python train.py --d_model=512 --n_kv_head=2 --d_mlp=2048 --vocab_size=8192 --rope_base=500000.0 --attn_scale=0.125 --tie_embeddings=true --warmup_steps=200 --decay_shape="exp" --steps=3447
Each number is 500 + 40 x the weight over its row's rms, rounded and kept within 0 to 999. Layers, rows and columns count from 0. Numbers have three digits each. The size before them is the row's rms in percent of the matrix's.

# down: layer 3 MLP down (transposed), 2048x512, rms 0.042, rows 1206-1240, columns 384-511
# gate: layer 3 MLP gate, 2048x512, rms 0.0577, rows 1207-1241, columns 384-511
# up: layer 3 MLP up, 2048x512, rms 0.0585, rows 1207-1241, columns 384-511
down1206 101:550508473526481502472493502463392523459510550450470536490534491526510502558492597462524491437518464551568459428471467464488488513518526525462567598477480468525500489510548518608601407558478471494490435535468495502517517456540511549556481455471538518441513463510484516492475439462435569445474563515485579576469453455470505477453499543481477467524497531433509517473414474547444562450503
gate1207 105:532513499534535551470586507478425528478502482500590496539437488563483495537481433506463513603475447542501520452519543466512452431549448509412503538549502550511501511520545483461513503458520489502404493552468502507446431514521471455479431467503512521522516542473529492607595500518571459490462544506489557491479537523509584524568522481435472481560519533529534513494463511527428438522555
up1207 106:497534492562482446476416495486478510443539559468486568518471566553491492413497536518513447543428421541526531489501542553513455422489487553482499516525448528486446380498499484517532548502455497497450428566507470472470532504525471514474448481558518497414480497515495487533512432476445531492513501612437446478553528473482495560513504572487471541479537539548497487491537488487453452549483
down1207 102:455409471514461483497427546452416465463478480538429491439572520539490479497521626474465549527521487524505519497515485476511485467490534492469507511438487488485518446506547457560489526495540528492427470594484509544583542468535460492431425460488556543475511511423483526454475509489460503510471549560482514442492526435486573555540425532420471514520539464489503520513526475489478483544544
gate1208 099:589541501532475512442550459511526541497506520531435512518537546474488607483417448504546424455515463487514489590493455442507519443522494502456506495489448486532504451483463455508538514505485520541426485540490419499496506439443546540481460486473408497479546490489480520493484545521412475518535503483458378546549492535468472504522537482530553437496495448479474549518434504539526512486487
up1208 098:479545436492548492505548536489502413479483513494522449440486522514586495507551531503518510471559520417493571472431474517497544466567495483513455509474478529458538485450555562394507519459540532489517577489484535486514451433462499518427484528463432558530435555460485511472469489472563442445426507473490487433443426586494553481538455425473479501513553522518493517497484516473513458525534
down1208 102:460483489479497486489527467591554464503501545425561439471493426483450550487514429523504563550510435504581453462525482583492488504472481504462508547524505443466533520551528460550548521492489523520487475527494456558515445491506445527490444467521571494521534528512513514439528460559544439500533495525504525494513510620493488524566484416425525471549375515481451469569533532486542459523447
gate1209 101:476508491510546552521486485520502528503456485524495565478541487504582555497527479531545556537576484467550457447527475531546438490558507481554505417495429524519506501507413513466503537541464533511449481494566423477482537516469616521483454526529492483463560522469485572574598493541540534447473476450432477426483511484484549513542511519423432541525505496463502522551458591479532416554434
up1209 102:452561447483439467494467553498476565579485500484481513430561462506552532543504512482504490596511492478553508463447471540501490488558427483520504491483484491551455513552491416478487496540456465483484427508492441549492476463523579559531442476485523525462534552485469507521535520524562482465519495360471564436554520435449516504513559426387478531505559484555565487447478511505507443469421
down1209 094:479521508518440512487521492483546499458476475509573467524524551506535577511485602510561467519504443529432461481429509580483490528447555498532467488494438487469490512450478593514510482532423534515513465453483491418496512503461549490569546540478486446494488493448512512390458441545472524502487536579509471546515511434512438570533510455529491486503473492425513487542560564610507427524543
gate1210 099:527519453457519519570469481511477498398480507520449480445481506476471534479491489475532455477502497477443557524565473569531477500562582461511534442477487453475473537510430517538548527532453529592473453567567495551484498501448505508453544483454482437519543510456503495483474461479455493494459566442453454511468527503498485538605476477511510554518455501536452462426424512546433449483461
up1210 096:507475530472540489485533379535539610499481463461531434477497468513470548500510499455583470649465489441471543460505476517479495457514461583467429524542561563504429514453542450514480537527555524460499513593475505453392488483515512459499522582540499489513520467535489537453488465564503510442456504477546526600427533536476507550613501486440488534469497499502545469556428574508447515471499
down1210 097:528466479470466429529504436453443459410480506509529486498525533514503497567489523512436515468509449516534537521528480488471522512477516533500474516540515531567458552501524514504557517506567518459373512548607491405497453536455581461524528513518520476478484520465499538540539513490529496447553500548494511456565496499552440475471483489519515418437521541457520481555503535442507500500509
gate1211 106:495513499534539582507485532427521513471508490559428540497475522573432488444559583527535501522440447475540524531522413537470524471494477572511551471567440503519543494544480509473491568516424483521510517483501520550571611569497485500487442506446526476569473440533512503512457545465499519530568550533513456511511365478450467541426541525493512565552502463508441505467541524452477441518457
up1211 101:461439467525475534516507537559495451523520484548458574486465550555536482377537515456473531474511514479484600556540479479437474446498502487501530454497441467476493421497495564414471555522496494502420570458438542519579553534419432487489500486498496529501470486441493470488484528475519497553556486548515479437486464473495454492529553487483449564538529494504486544505515508440467479483455
down1211 103:502497492609533559510536584480469468555406483506476458573483484471526474488476515475494507520449517558474492478494459510443483422498511530492534505462498437477485502503525463462509494494521455444507529587487527516518503459488499517600558423469523450572535473590471521445527466506515489503453560494573497523539489496506499471542509518537471450545470598517457602511505525517535453550524
gate1212 098:514559489549569540467484462457463482574480495430482529501487522475515410543549464597494451437572484457489547480452510523477524519464548510568471491542489442595471540489551423456518484529468480463544509507530553528445455489529539542415492562445486476490501465481525543473486464458583511520496597527565428507421580522485523460481536577464544508477424477496454432460449511534544491444497
up1212 092:520604484514549546481493460488499489485497458468544504450545521521475545555523532507436511475504565536421538515499537480453440490526484504506480467486425471519420599519501451487518475482445467421496502469473483558484491474499493543469448483535481461478481473521495553454503440520490583482420569402550478534531484442533568537461472526509503500455420488489524544452448570501494486491530
down1212 097:521480449530556491535468549500527415474517496513507535493547562521533525453540494507525437544497443497495465481484437486482502535418514487444495514477515517447537477463433546499492502531524450576499459509486483507408583600507477497530537449462476518538492477515516496524548618454482490544464479537516480509468477464480564546502484530558551477576543503504490524622519510463506526583480
gate1213 100:536443538485474523518490466489534501475503516475474513489476529579468525507474501492455524596418462534469476497474459464496479449456579504475543528600510519529493545533514522576516474465531493494474532469496531505497457480481471499566551517444521526523497584550447550481529447486425495434491580530626553483398502540492540472479430514510508430445443444484526500480471503519520546472493
up1213 099:496484484508535561565398522543489470516425490430495543558522531550461514509528472526437522482551505535425535466494453468499493559475497472500522476523442445503459537564562501557450455455466506453539512555506542554482498518539546609544469486488513547470544451459504485488514475490487519507506557494476513515497506568545473519453522503493419536508581510498511525512427521474490457464499
down1213 102:482504505519405480476508496481522533515454478494587541529547537523532467487480451474587529528492567510551507550520409526566514540512434554445528486480483555487514494533492500563471532483466482414509478478532543427532449530537504522547463419587442557440533516481558469519461462503507529500544501587482554476542517523482444521426535477564479531469534467476559540530506516506562425477398
gate1214 094:498439484480508523498529540537458544540571583499527510481398570557526548509504488528528527493501545467525505489443500568503500450518495502543480624546500540562541523478482478457473554508456471447491443491495402575488522515544543533554512436527558505522536499501551538536511613512512506528429423539414476492457513489438501475509511564541552449534525469417505512514434519494518461493463
up1214 091:549478557503497469523488522467502481459447489506504472471523551432488457483445477414558488517580524529450477445487514464446545471460496473446475467502554619428421525522470483438563527494485522521414501507462504496464491499535503471547540483477470486485466464553498459460521538524489488440489543433485559457545473483466502515461581494442504490503557530550469551563472551572478418549492
down1214 093:576501536484467554499469476585519448478577475562538497453487578496514525529465460468527540428478462495545501482504519445600492498471468462470510501542481477586519507446543538470566523545521492491467484505477470508459428525469530493491522489557525543442474442430506443462468510509551409528592464500468531503454566486488550485466454501460523460506478420496498487471552499472530551506568
gate1215 097:469489496555492504497479461558448541536461493468470552483446529511468449502501452487538480503426475505471541520506472543458544505500517530560470523522570520477536525528501520515542529478446441546468595493507524531480578490501516513429494503429480523439516549518471511522448527459449517514572444486445528497543595526490474441566491575508499530514508477435483539468474461449534464534557
up1215 093:538510463572557504512454535461534530546428507493460485486447487471460456475562531465497524447489483544503594466529510526455501518523458498508534533587497525505475524477465490495504501500472553518463514522530480478435506487416555520507519585451518464582468420490568597506520493497531570494484505550418508495496536523506534487498525546423502467480525524447446475510462498497531499461561
down1215 098:445538518471591471459501521529505463478430443476493522497521465543487505517496454467527549458481543525524608479507505471581440575434513518581493488522535534526466517464547450506468432429511459456469578471523478613525565504494500540529573471404463452533452475448534555528455473443459508507542522501468473527482478488479528510425530528466519544524490514427557456551574460519526497505531
gate1216 095:515470481493426491542411574481564511535472525577478415453587487540499523504521472541481452465425568537433473475436455448509522522547397442530495513459437542494483502493512512447442438476511438517511498551510429462525482453494533537427445548504503542483531532509531499557428525456509445390535532559498519511491525538509507418453516524502505481540621491469505443487562496515476477484492
up1216 100:479489434522484578516510537505575473502505509503490533512502557526481553458498511494426526458508517441444448439439443479519563479475499446522476543466518521517478518542548391504547504467520506471528485463501519485506472456519445523501547397429519477520458580510568448438576560467556478435452482479483514526441513525515497544471495578502479480508518523497536504504538423425495517456486
down1216 096:425543501428475525514567515499436491438483499605521423441486480552530479469554476500477473537516549528517594517487520503534523448485489475483537547516570488564485499506451509470457498518395505521497541498528450540516515517493506455528443521496470453488580488523555443547454511473386547510599562472457468522515457486526547467546465497528488542469464481482511447539518481476519450519544
gate1217 100:502487400517496492582533548492508477470495504492501532474477488480486441478515493508555564462514459440414547604505536390538477462569484478445445464454420548544532495516522509466512458469497538514514521505538525508588474475503457508519529508493432504579518595520566436473504543460533476436510478540541584506539529550473548490498509481516454527572468516492409441516506494488480418525489
up1217 099:476518514537468462488457533521460514512496480516526419523524526512473486502545486470472492458464488526491444502470561521536552539463587454509485503399481487559433512521516525484545503436526479538511519583500434508550480489489474537541481553544483413573448467551567473532564482479513511537475448501466497469496494461534470487444459546564545522544457495487448583534487539467519529519490
down1217 098:516508518534490582457458470536496455497554436445522564540515503455523517552526535455568473497450461497489504534443501525473505510462475487466489461500557510459551500503550501533488568602464444553460492539511482426514472509476564463499532495466502469458449430507521491493468517484501495469502559480522582504477563521445498504543412478434511478538576471466477523478517463494491506484462
gate1218 093:505480547480513471529479526481441529469552518506458475444493470487553524457468513417448461534487519521569432441570518526537563494460492492511471608469535518458470579500483500555475453565448545514523504530546562529511415479449448546500551495500459536493510533445480544506532483532586523492592505518511496534469468476457466499458528544490450456483504483520482506513509567584564501521472
up1218 096:551457566478442558453537586487541487491460512505481497510489470519481515485499547501493504463538505547537473510413534571479519443500492561508506450511530507500499477506471525518550455460509505516482510491485498485530444473487451524535527504435473481535451469561526403467445519413485467490482522580526516444462481520422561509456471561527542508460485531573518559437506481462459520501482
down1218 100:532577556458536470492415504506498466448487539473547395450573446485507565436510539514494483486511516526518552572502440546529466504547528483491480547557480576472505434481508472464493487496496493476494567523484517518501569489550497515493462391527505529485452471556444461491472539522484474521508556487511518542471488461474517492519560467506458508517507439543480461527441426514429464425503
gate1219 099:502531447574522542514537502543442480496480522566531532493528522546523512447492496505534489509515461462494481514511499514539539462494536447467449497465478556581457464483582558473531465569457502510504509440570516560434474565504499551494504466487435429569530496511514506527508511501473546527472517508530457529499478471544523481450520444540589499499482474495523484533491493509479498486522
up1219 102:546527518559469517427545447573431468539452489547535449521475467564573524459459505482542448470516443460496537525536453552541503494519538490492458516461445467541468440517502484504498430547466516480520467458511533586528447559542463582473562497527529512527455497511476473547533524468480548506487486538452537537532499528579496484505539559504530457417469501546441450491485563551480533521544
down1219 103:508503537540522523601560595429500579502476496484437546504485515489508483480542408537510528437469516486460571529485590421510506492469513550477548467533429473548474547493562442508536599483538509473431494462526442561513418561485525471498518450537477525503547544463413480422478501556467505485473466463490566519533482481455519442462394485450474418507518449510419539553553505520480444514492
gate1220 104:495477503485479568536609545475506521450518513569513491468500512485568493566516539482437533468503478478539474426457435488541501547478533466557504474504481494529468551487521506492522467448505523524506502495488456463489528507559504492500559489506491515508456573439476494456474483481581489569489524436501524531530559505429480450541535461578500518452506455499484466523494433437534455494468
up1220 099:509505526489459456458433489509564462457523501435494552528442524389488555537419482492482427508538559486530591547518454450517485519485439533530497555571468504566567447480551515507489490566474419471550555433531572472573513526573535537434535581486483479527524486428439502471542468474512457446452483523541458472513457489477508497486516515507530491516476526562498454500465566523506497509546
down1220 103:438505521482556492505478446498441476497441495596497593497474472491488478556487504471487538495554574526515407554520521425412483478475523508438494482504519567558487470514519461470485530564431504493557526587556462508464425524473473471443514544477472551503481551542558518497525532510421578509517556549486424575557512521493498616494451521455454533494463542522542503453522476461525531449555
gate1221 097:475488511506536590561574492570533492443535477466432516445605492528496451463563547529497469539456512412481549457516458556532489499501486539478451504424518488507483485479534533455548541463448495512491548515522497519489459476514411501498490508463466601556446494550549446501453490488487502428539477478487510456510466517489470444559477533484539458514475457429576448554453527555537470514506
up1221 097:576532487536472524428533428459498491512552545562547533564524454450492487527497493470529457558546522473456502478574460494472476554433481474434525451448489502525498582471553475490490442476459468491482492547490494495454500486485522480569425444550544546515560512477494542513533536504469504519464563516473487554530473509455431506474477455494494455445461582465465466434526545565464498392540
down1221 097:508460492467546421489478471448490592433482446566446529451548482519482494435541447504488547409480479532528437572520485505436544456463522545528451451501528443498509494480466450501452457492504500450556490468507513516542499502505538469379472514540517521447570475519475422510453474508471497505456505532507498504576536442483499511501505503481539443470472424510517494553464474542493510488503
gate1222 100:483481462491509481475479512492529466465486495537571492473427453424555589536472452528437478499513480472462479516472481558564482426526532495472476476464564474531535541477451541541552519491518497499526446485476477524516512496463515579609474563503548478444468580517487407474457496462491542550414518505512464529416518524469502520534522466538481458514559482550435503481468430605563454475463
up1222 095:460505451471515453415448421564521543544531540478520503526501481560500558573481561479472509567537460461577479467521487461501508434497447550494520439496489479522531539488495527507412548473567541493501532425531530489537531520441518505423545456498483547494577481560480515428568464510442574536500493530468516433500493535553457536506497483468488444530452489550580472494467521502545462516486
down1222 101:526546453509486464432507484520504528567491523543512375553528525514511431468522460461535608510489495527446505470490500474579437530549465456525507503504524475471385429484528509462498554471511476492449404489478414539474626541526509495523511506504550499495451483493469464565523459528509509554456471530517492485427531501482532473497601548493487536509572463522479557484489472486450545513513
gate1223 099:480580454497476543585441432498525598470501517541466493528484566526587503506493475513446544470503481439459435532468473505568452540438442592534558507485517536466541482471550467527500472470477513506470542483514489460524454512450489523460503497469527456566544532501483510518516495535527566503550468514487515507512509559467550474556539463531476500518485478542500444515461498489535491460468
up1223 102:521539515556500553550490521485564483503504483517384454526550493461553444584478515503454511422499454462477465448450458492496500519435460479502511562550459474471557539500508490505532472535561455576506497514517477500503568471411496506554468550459469479528495436462488537468490460506533546545524447558431480527551531564511469561511543584543515522470523552528485558517494539521557555479468
down1223 099:516431537517509550447511537509483542502497509460466569516413585530504513535577504462508533526502484456537562536526556494460462501446558456487475454489536466497466459455538459459474521534489513415451510520482574545493416567578483468528493448493453456483530476498504502518500482489554448445561531519522514548461425542506443457450501505493551499496486464515468530533484590520484511521470
gate1224 104:518527463474493510472472485488503498437547498494509565508503495487506528464470538543488494475448463516516460495491467514540481462535562458537491466536490430534459477484535518502567501507513513446553457516507509510449509482478501513588434531507486504540523469613431481492458568435548486551527458492484438464501463457447434525602500474488567537536465551537459469592474562540430474465503
up1224 108:470514514481528503548498482482543454451484565485490500531545456489515410555549458559492425430467595489496441470467433521502508448499453517444548484510529520504543509499494451519462500471521499462489490516399518522545496522485486536499470484508448504459470501487506517485466524430479499479426475523550608479474459483467472512476516469493510500521476489516522583575493453510594534463428
down1224 105:588533528434537459524360508520509473497548482475488430495460519504437542444432479531469513484524477508540478506565488559539499506554518524557410447519456470558530469561576491474435588498481531547561469495543559554455489508476488466579549493470506546527539525444419488464417488551527551601506501450507495556534462615550554439471346445512448474499491485543532531488509513559508575489477
gate1225 097:546538547502485536499499500468445505537538456529513511483513406453485565577425512478447504475554490498520495464533527562477508444479479511461455466476534483471521448518532485470529502509484486584512525495536458570467513490462494492533450479484477489432483525417522432494512480612501480487530500491519513502460429471534472350483456456497498467482476514515484507500530473568523428486455
up1225 102:527510513505475540415474495512534489530475540500507567567436511535492475432436572506433486508496522550449411442517515428493504504475596451506421432481534495492469517517571448534445490527457468454508474510518493546497471546455572505511561503523479467524518523539484449438472563480532541509482529521476452411498415471464467455522499549508523435453428521488536457523536556547593442528532
down1225 100:460501489519473474456485501436527605497412477505478460478476537443522482461496378504477534533529465501576535442516445548520496450492447570499499550458483565461513504551492548462499533500492497500514516409522536483536561532543537444515530501509509519505493454507491515510459511551528453496526582535575531452506550489519581508461513498457430559541503448500542453487525500454525545508452
gate1226 098:463503522486454514513477524493473497508481530514557568509480490493487490484402458533504455453489457495556493577480500419496572548474489502539538526533427442498489523521497506533483445517524440544525499547517448475567548470471502449567492524545493488496474514442488517517525527553502487464484534468513531411529549484542468472524503460471550491476499559515531429452445524441512535493461
up1226 100:466470497475596496452500492499451504517507479546555490480483527509514559512450454556428486401523507512586486418510476479544487510505554461546516531492456458476479478483505533434488461498531434507465564531526472502561507475455570481577529452532496459457539564454533532505403551445498555481531483498493433502572484533440429500494478552529503502527455475413481571476547447566530556509485
down1226 100:469465504504489539516504471596477502524511449431449568405514467461509484494478498446396544507482537486513484550523516557471516464516491504484523502468456472477498531543455504533420470474510515512503475524483538493489478527561432385515481485456486498467534443530531450514457513506516544544447448470537450518479491446517442571483505497489463440464475466478507557528533532385538448511566
gate1227 099:481511496453572526506441525447523543480493623527417583453522510508521410506463525443443456581470501488526484543550498510480460541489440530481476491435460510456471532528461542528489490495476422444448505472509496542519507499492477465498451500527501504371550479487472486525539576502562552447501529462522499533492503488473453511494534523518530530484431437559526484477482496549515431543433
up1227 099:517424565507506510517461454499515559478454509463529467522451524491542495498485519474565448450465589555533416490493522457523418513519476500517525474476450549500489556530520565476431520514447543518531568498475469499514567501497530529447452570467495474533509484569553487414488494473501563485525485473486513485479467474508445526476454470548545569464530444513563533477448480549503531549467
down1227 096:556471456433613498472518553501487541498509515513477574469481520491523490492444512466529498509511514512531487430553517497480442441441533503487515517495538419472460559478514480546489487478436511447422462518548544481463474508543460499476557528488488461475500567420508494506532480521502483558534498443466542535566509437525513513495430454493559488479466577499480527466450467544590535427525
gate1228 110:465492503461560536565552440488532539509505494590458497440468484589480508491485441539440545467490476554462534538468591510494465451526441490549536483433533454521482446464557477583538502516511498481496540464478511500456488452539466485516499518539462518453478539517547471494487452517501418507473434487569580487479611499576476517507503512506425506405487517585474538493522525489496504482533
up1228 102:481506517521517524509462473449518534502495454584507556539505494556498528475491541478471443551533500505482530450524570543536521477497502572516541542490505489513505490519501465502486522521459372506477522507519496496511508531533492482485398463537535513510429464461459487540505531542534450497542474558447407478519465470487542505463493517487482474552542546438551531529510476570428507505477
down1228 097:495514439518484456521498499523523509460528512439498460480453387513492504618536505418542523449512468550531461541466496512490433520469434490518498529556527522478554573545515466418493502554519549541511569425508475491459441466523528510479429556515421503485535521467480579510490428559510520480416486404510517580568418405531442519466580455471538531414485493495424507496486507523498477524428
gate1229 097:491485466522557517531513516435526523467547525509475503495520542505468575518515428532477531484495475483548459508552539476505472521549527462450502487527496497505476479487492466592514539496452395515522459521509559438579509480595450529515489469453592495541462442529527530441535532524431495522477470497503493482547464454507428456455468523507463527473568417518529459501442518442483475465476
up1229 101:453492507461481589578507417501471555481444539476513486534497552511429480437403476518504464579464533521548464520483577458469538538485494537488491504466545464464556535476449506475501437506524482545495476539539533450555429590552556459547485451488509485512501467488444529514489494565517474481457499542571523572511519453484425482506481521492464448488404510468513573506508512497520482502484
down1229 103:531525498492566498556511470436491474488494410521469462445485490516495444537482556525515509473467504443494527537531566480516535446544526506444470516576552578506555476485514446556447449471514474511461518423508459457430548471490529514503438529530489507506496493494504516510563541543511520500423517478432498517570505579494495466441440495463488521438554487496503514490561452445460483571502
gate1230 099:607444503477532539523536565469475542492478478486510490457529458572520483555567530521557509470552463495492448528564422515496521470416521451440534522546495521510523470542485485506451533476578434482449507484434532522491447529566526471456451414459519468436458418510461498520470510486493373496599537496501518519542530528526467432514470539531527509464510495501500518509502520480465442480475
up1230 097:487501493481497519588507502483628541489526503416457452444503527484572453464489519567472567521420448454370473420522483514441476525504513561483514490541524454475505463527450524507517439495493517432486506540536523511499515515502500468515452455551518487503534508548443485494538541461500527554580495489421487526558584435522466454464481470538478461555444451497573517479404513499505537431537
down1230 099:534521402446449485389458513494547518517547527438516579493499532552517502535555491519499503517558488468528504505487567472419574536561498507545508561551514501454520508501486519513513478495454500500465509527571566500584550502482503539549498563495520482497539484485472455454500541475536498588509489567487485536497462508483497550515500553544591525469551527564519449500569591408513523488420
gate1231 096:520522530464506548514421554471460436545455450513467484533433580523516436485567396519554480529573443487440530503544489508499489511434472545470452462504491513472564494556416497522559539453522495567458544457453483482508539442511480497523483508459488580506491481502539577574500512467514457525475501536501531514452470512530554504464496535427554517463504462446497452461440533509442488532490
up1231 097:522561483511503460504462549421425448458455464498469497460494540470495559489531555461547506496489510490483583510540549527512478491537569503493468468470461506487534504536466525512501485499500539533498567586463580466507481488511497388481515503516477521565546475507518451464483493562515468583528427518528484466504465438585561478486497551455507495474511535469590481538510451519405477528462
down1231 096:573539543490552492465545489475510500564507493494581547507395509492527467525466517468531525533556504522532451480551507494524477435421466548554523516475510496524519513467496492507519478479487494527509562471498524510511488457488555490492455639477507558503475554454485537611463525447480429519425495518568545556449489498490518528498502454516475519533543425479521511476493439484378526491546
gate1232 104:504519481485511527521464443454423491492480422573510464477497454463505513462551495501547509544505412501501484530519477463499560475504460511491568409443455436559516469511502466454464525406534472481540524559475474505516547480458546547480480453525517486480459432534541440523504469540456499498512480578478539437468450469546488475500497512492507556468568506539499475552460501501517511521508
up1232 103:414463516516536550491412456489517529483551450491519534476527518465434583510421517496475471492550512514519464542490442504483531537460518465480533451510477565501493479465411511491410458569526522498468584488537489485478471456493542474523451514482567488530524483485525443525497509490508466522483512461489411523493502503522467505472398489467466515444426532518471463473526464518488524536473
down1232 105:524510534529521458505552588553541536491524557493502466505508426457523539480521454495549457528470518533536519513424529467478439480532458463480513494519424449499524449555444487506494498536566486472469517561558463507518525420531496484471559539541476453480483527442480473446520506525533508490429461531538481464423447458551463450476494511517522531571525495490497526468520470514454507511500
gate1233 106:428556516489551470562469533526519464544489462486492360469484498465591546573389470464498545456518418501481518550519450436529426513503502519548458453442406544497487493485514428594497504503485495503506489461507544530507421514532466498486487459498461532499505472537514530470518515441526461423480495512438491541576579459500486519546524504436492509470522536480564503490480517515498479505497
up1233 105:543506466594479546495529557501442538535445415482509525526508475549420454470557474531468532554517469563469526429464483539443517531508494508506510495476576442485480467506479513442421531470499473490455438472530488482531569538492516551525505499500480466461443538480536517579542526516543458550469513444418553522459479450577528491536441524444547454495515455530440531536550474446490487500498
down1233 101:517476526473463460502435465456436502437559436583493534491510450529482481553565512497472420503477506438501475488446502602468474459530619450526542565474500468472456493484511429528498443485495524524548460536528505556489515461516590482519498518431511497438504508526517492516591501450548437486506602515492542511503559511437603431525492497462506448488566498483435472531503456469447449507584
gate1234 102:531505489508462518474504536557470512488512502474493498523485466487491530447541445509479551530536542512495471430503471509524442480494446549549529570465581512481456484529560550500539505536536445556536489521526501441437468475487493423551454430533406555498479502531490478518465544502462515482499482520427495469465526474527426549535532526511485416503551453567551500539514548514600407503542
up1234 101:493516549466480543499466476491519468561522467489524507499455408527467526461486473476508513516615539583495505512511468548560432426457544560538499474485503532463508454532543505553506493488530479477476505480515544450467489522469549512498427473522497460532501513509454452548500547554510538540519526502568554495554479489480547551506491494519580540565507482569481532489475550505505506434532
down1234 101:496430485543484523499458505455442530414533494530508520507470438472479535407534455457576535477525509503507524473509515468460552484521507502549509445502470580487535503456557532471480485470482520494487499465458419580512505534539468534501509505472570592491489471456543498446553490465492484572480519531576499454596509507480555528457493501478481526483515523532475547520482508458497441482502
gate1235 101:550471490497532470470470480543519504498417530511505531517488524547468473512477540544460517507443471454496485456503428485508519518502427529464536498540465445501573516517479486535567542537531522428460541531427525496475523473522443470494501543536536539453465466495456510514537492484466406532470551527455435505472540513548500490588518552473536474411483531541469448509485442535457577524497
up1235 101:559493590550535470526538539415507492561513474481550540449463490473492465467486512473540517508514541573467551488503471554529516462489552490439471499556520493579445518454523488451468468485529493506512574514513513516533525433519514511502485475491550520547512507492555556500531487476511500479436487488481514487460503480463527490428501508534544534585568519447516506446413520538482482533480
down1235 100:527517450545478483512420437524551512475552455515499382566538505470441454486496416563452428432490551486617532470537537524512476492487504503493490583482470550488454544506574561564516504507535474489500485459500550497543523480500499497516479541488457461487468453534498544602524429535506429506556491624450464494507486516534536579542486503488537565478482494471496495516544484426476460473469
gate1236 102:558495464533515467425568514506466549519514499515436542453566511493500516537511566536482526576474522476472536553525546455502544492536505557558536518549483532518548494506470577531426471543515419529445482534439498474540530527567452511479541469480475414462486500549473491563522511488530512513473494539511528576498585495470461502513458473463527444521469513427500497499450531557443524481490
up1236 108:455380430508512427537518526497499470501531465512481477563564472506480509508536542485457490491565546521466518502430513562466526470557454480426523520473517500531475503446523553432510521564490511541434572471462496534531508506530565450509495452559530498492480501477491498522517512405497558483536537544539451473503454502447426507475448508519507548483546545508616511511593555571484494521461
down1236 105:528552522487474537503412550502498552484510486589539454472587489453491440451563510501463489538520477467479554510554509526527499464415477511426582514472464500478567488522458514435465471552549528446516505526529532488453465492529514554461444552556434501493463566527488433510483484512499526497518537492490505547543481550514523436505471458472468498571533515519537464484477549474486477489493
gate1237 098:486509615445463548452496433500573427450533539434508420484483538486542562434447526480480481543425424462539520504524487511549502518510510479593556560565509504572484475506459531474529523536532543533489515530499434558584504465545508490450474504514605484529469441496497450469550537584516538504485545550518449545461504419484466443501538498496505522502484446517501558488521477578519521533566
up1237 098:531487476490453511509565493443495496534523467487573492517497496527502457504408539532564448562505500530508591507454495495501479523507498528466438519540519507485508551559492545471453443459450464535463508480497450411508459507525492505429500441547465489495458478521557480486493520546586438496551534438484441544523546487491491431536494444476523511508495471417478539534508571509464497527534
down1237 098:493513441498486484476472501527494462452490499514493389482463543504480553505433539496466527483459514493483494479466470500525523462604487506516520548493510473594473482448566477595498502424464517526533565513534467508492582547484462508440502480516473558505506489510510569516509466495447502481512561596511536433483488421516535495477422509489518498481505542513400415517548484436527510510499
gate1238 105:453486476469497494564514502492535545463480490548391542463463453456492494482451484478488456521499491469513525530551404486521493466525508470510493477533490465518424546491555501509490486513532477460453427502508511567526545491530465578534441477510472498536464437519511514467506430444562548506443508476430545471540474462503550558396522492439508516478529409479488511559516485546491479431489
up1238 100:465488468465630537533499470540534502504466482479474521459472501495403517549496491495524462472483475538497464511476512518487476485441448427378497438464505528515520491485504453418476509505498444442539511476508429472451473524500469466486524490516446416436486508428497486566524423513527555490476500459448480480480502455531508471486459499450503485533500402451501453438518489536439553481535
down1238 103:455552488430529535493541504475558501443525456500506492483489491526456490464475500536483521471438449492520452598445475506507483540476464512499496504547502506466498463561499518529448488482509497434450390517492468477506575582488482468518508479506491562451578488463517439500508530519546455444433516462512574502540498466525542555505491517540493488555507544495500539496431513604497502375554
gate1239 098:559547486458514571544430507480446509456486474504512563492533533522467461495455465464517494507509513503487537498411523575521498535438515521503440492432425555489550511513535504471532532475460497562526502456458543550483527523498454510513493513577549417533442531555501547485481495572472478455491444510520545475439517529505511453427514552533493469518503481505533477505522485508438495526464
up1239 100:537520531516493574461394446494469402566492521533489470488540472515478438487489481499536429448450546527409537477502496527436462424505466517498503463519452458506525534474464448435489518490484487594548478508448510468499494514518460489475488487469588529486518525508482541436500526601474463446496528500538489532419539508498455417509505519478460478508515519549450530463454501455569531529499
down1239 098:443417447511502409441522499507524492563486578486518561506422467564436534560505492582452499553567512508576517480503492434488485485471527496524452495504447534531449507601539445519428492517449539527457437507555535470481493481505504501430483514442495514470477484532530494464519532463497545462511494469479458499457450479556498446522556525461458442454450539549481569465529508500471527537395
gate1240 115:501480480518528496526558398473522503477521506499589541488534525510494503592505431484469461466512512519506496476488447518567467477542477525483498494459446505556566464517527466451436542523375488471493486442522467514472498500504496539549579387432502497511508430496484550494539474482496540438531515511523428511462482474448622517476446530485553452526445505534476465485515494449520492484471
up1240 102:471507488513523509478521491480441598569517502513542532526548545484505548455504434472510477473440516480521510524446442498556502493463444570464498385436493499518586525556497531478531472440413437521501551473546537563532481497467477500555527424504513504496465409518461542506501489476543545375496591461534452532503493408446586448515570506487523497464477492517481540504523474455521545540495
down1240 099:476538437493577542482501492544478502533465443504545536563511494490489492479498506481550516566521438587514544529516515497431488514471481511570516498565524491548535486488461502489515437451540448517506540580538602491520499467592547486495519569494469506529519476526481541472532490515536522544463501511465432542487498507546451494494475526546453470512483564541512542488510535493458576427524
gate1241 101:492600436481505587542487542484513500495513530528469520502427495481499585431481488520467469428486597507490488548505478481589546475526513536527485496561528524479516527468489598585484486450544414456518473462493480449496528539509448520493550521472535444513453523466488438493425518459564546563557486524509534562468467513490538472475542462445537594508493524459551532504478513483459539487560
up1241 098:486549483520574579538457489523502457502474485578460477454434496555547616521512421475470575529421446526504455475506485491487489498582475523456537550548528482470483459493520541575503518489519401571515452563555576487494522438491509429482535517483581453573536527514499512502496490513528512576510429438538485487497522503500502521509515466455490565562503482410557552540483458491496529487535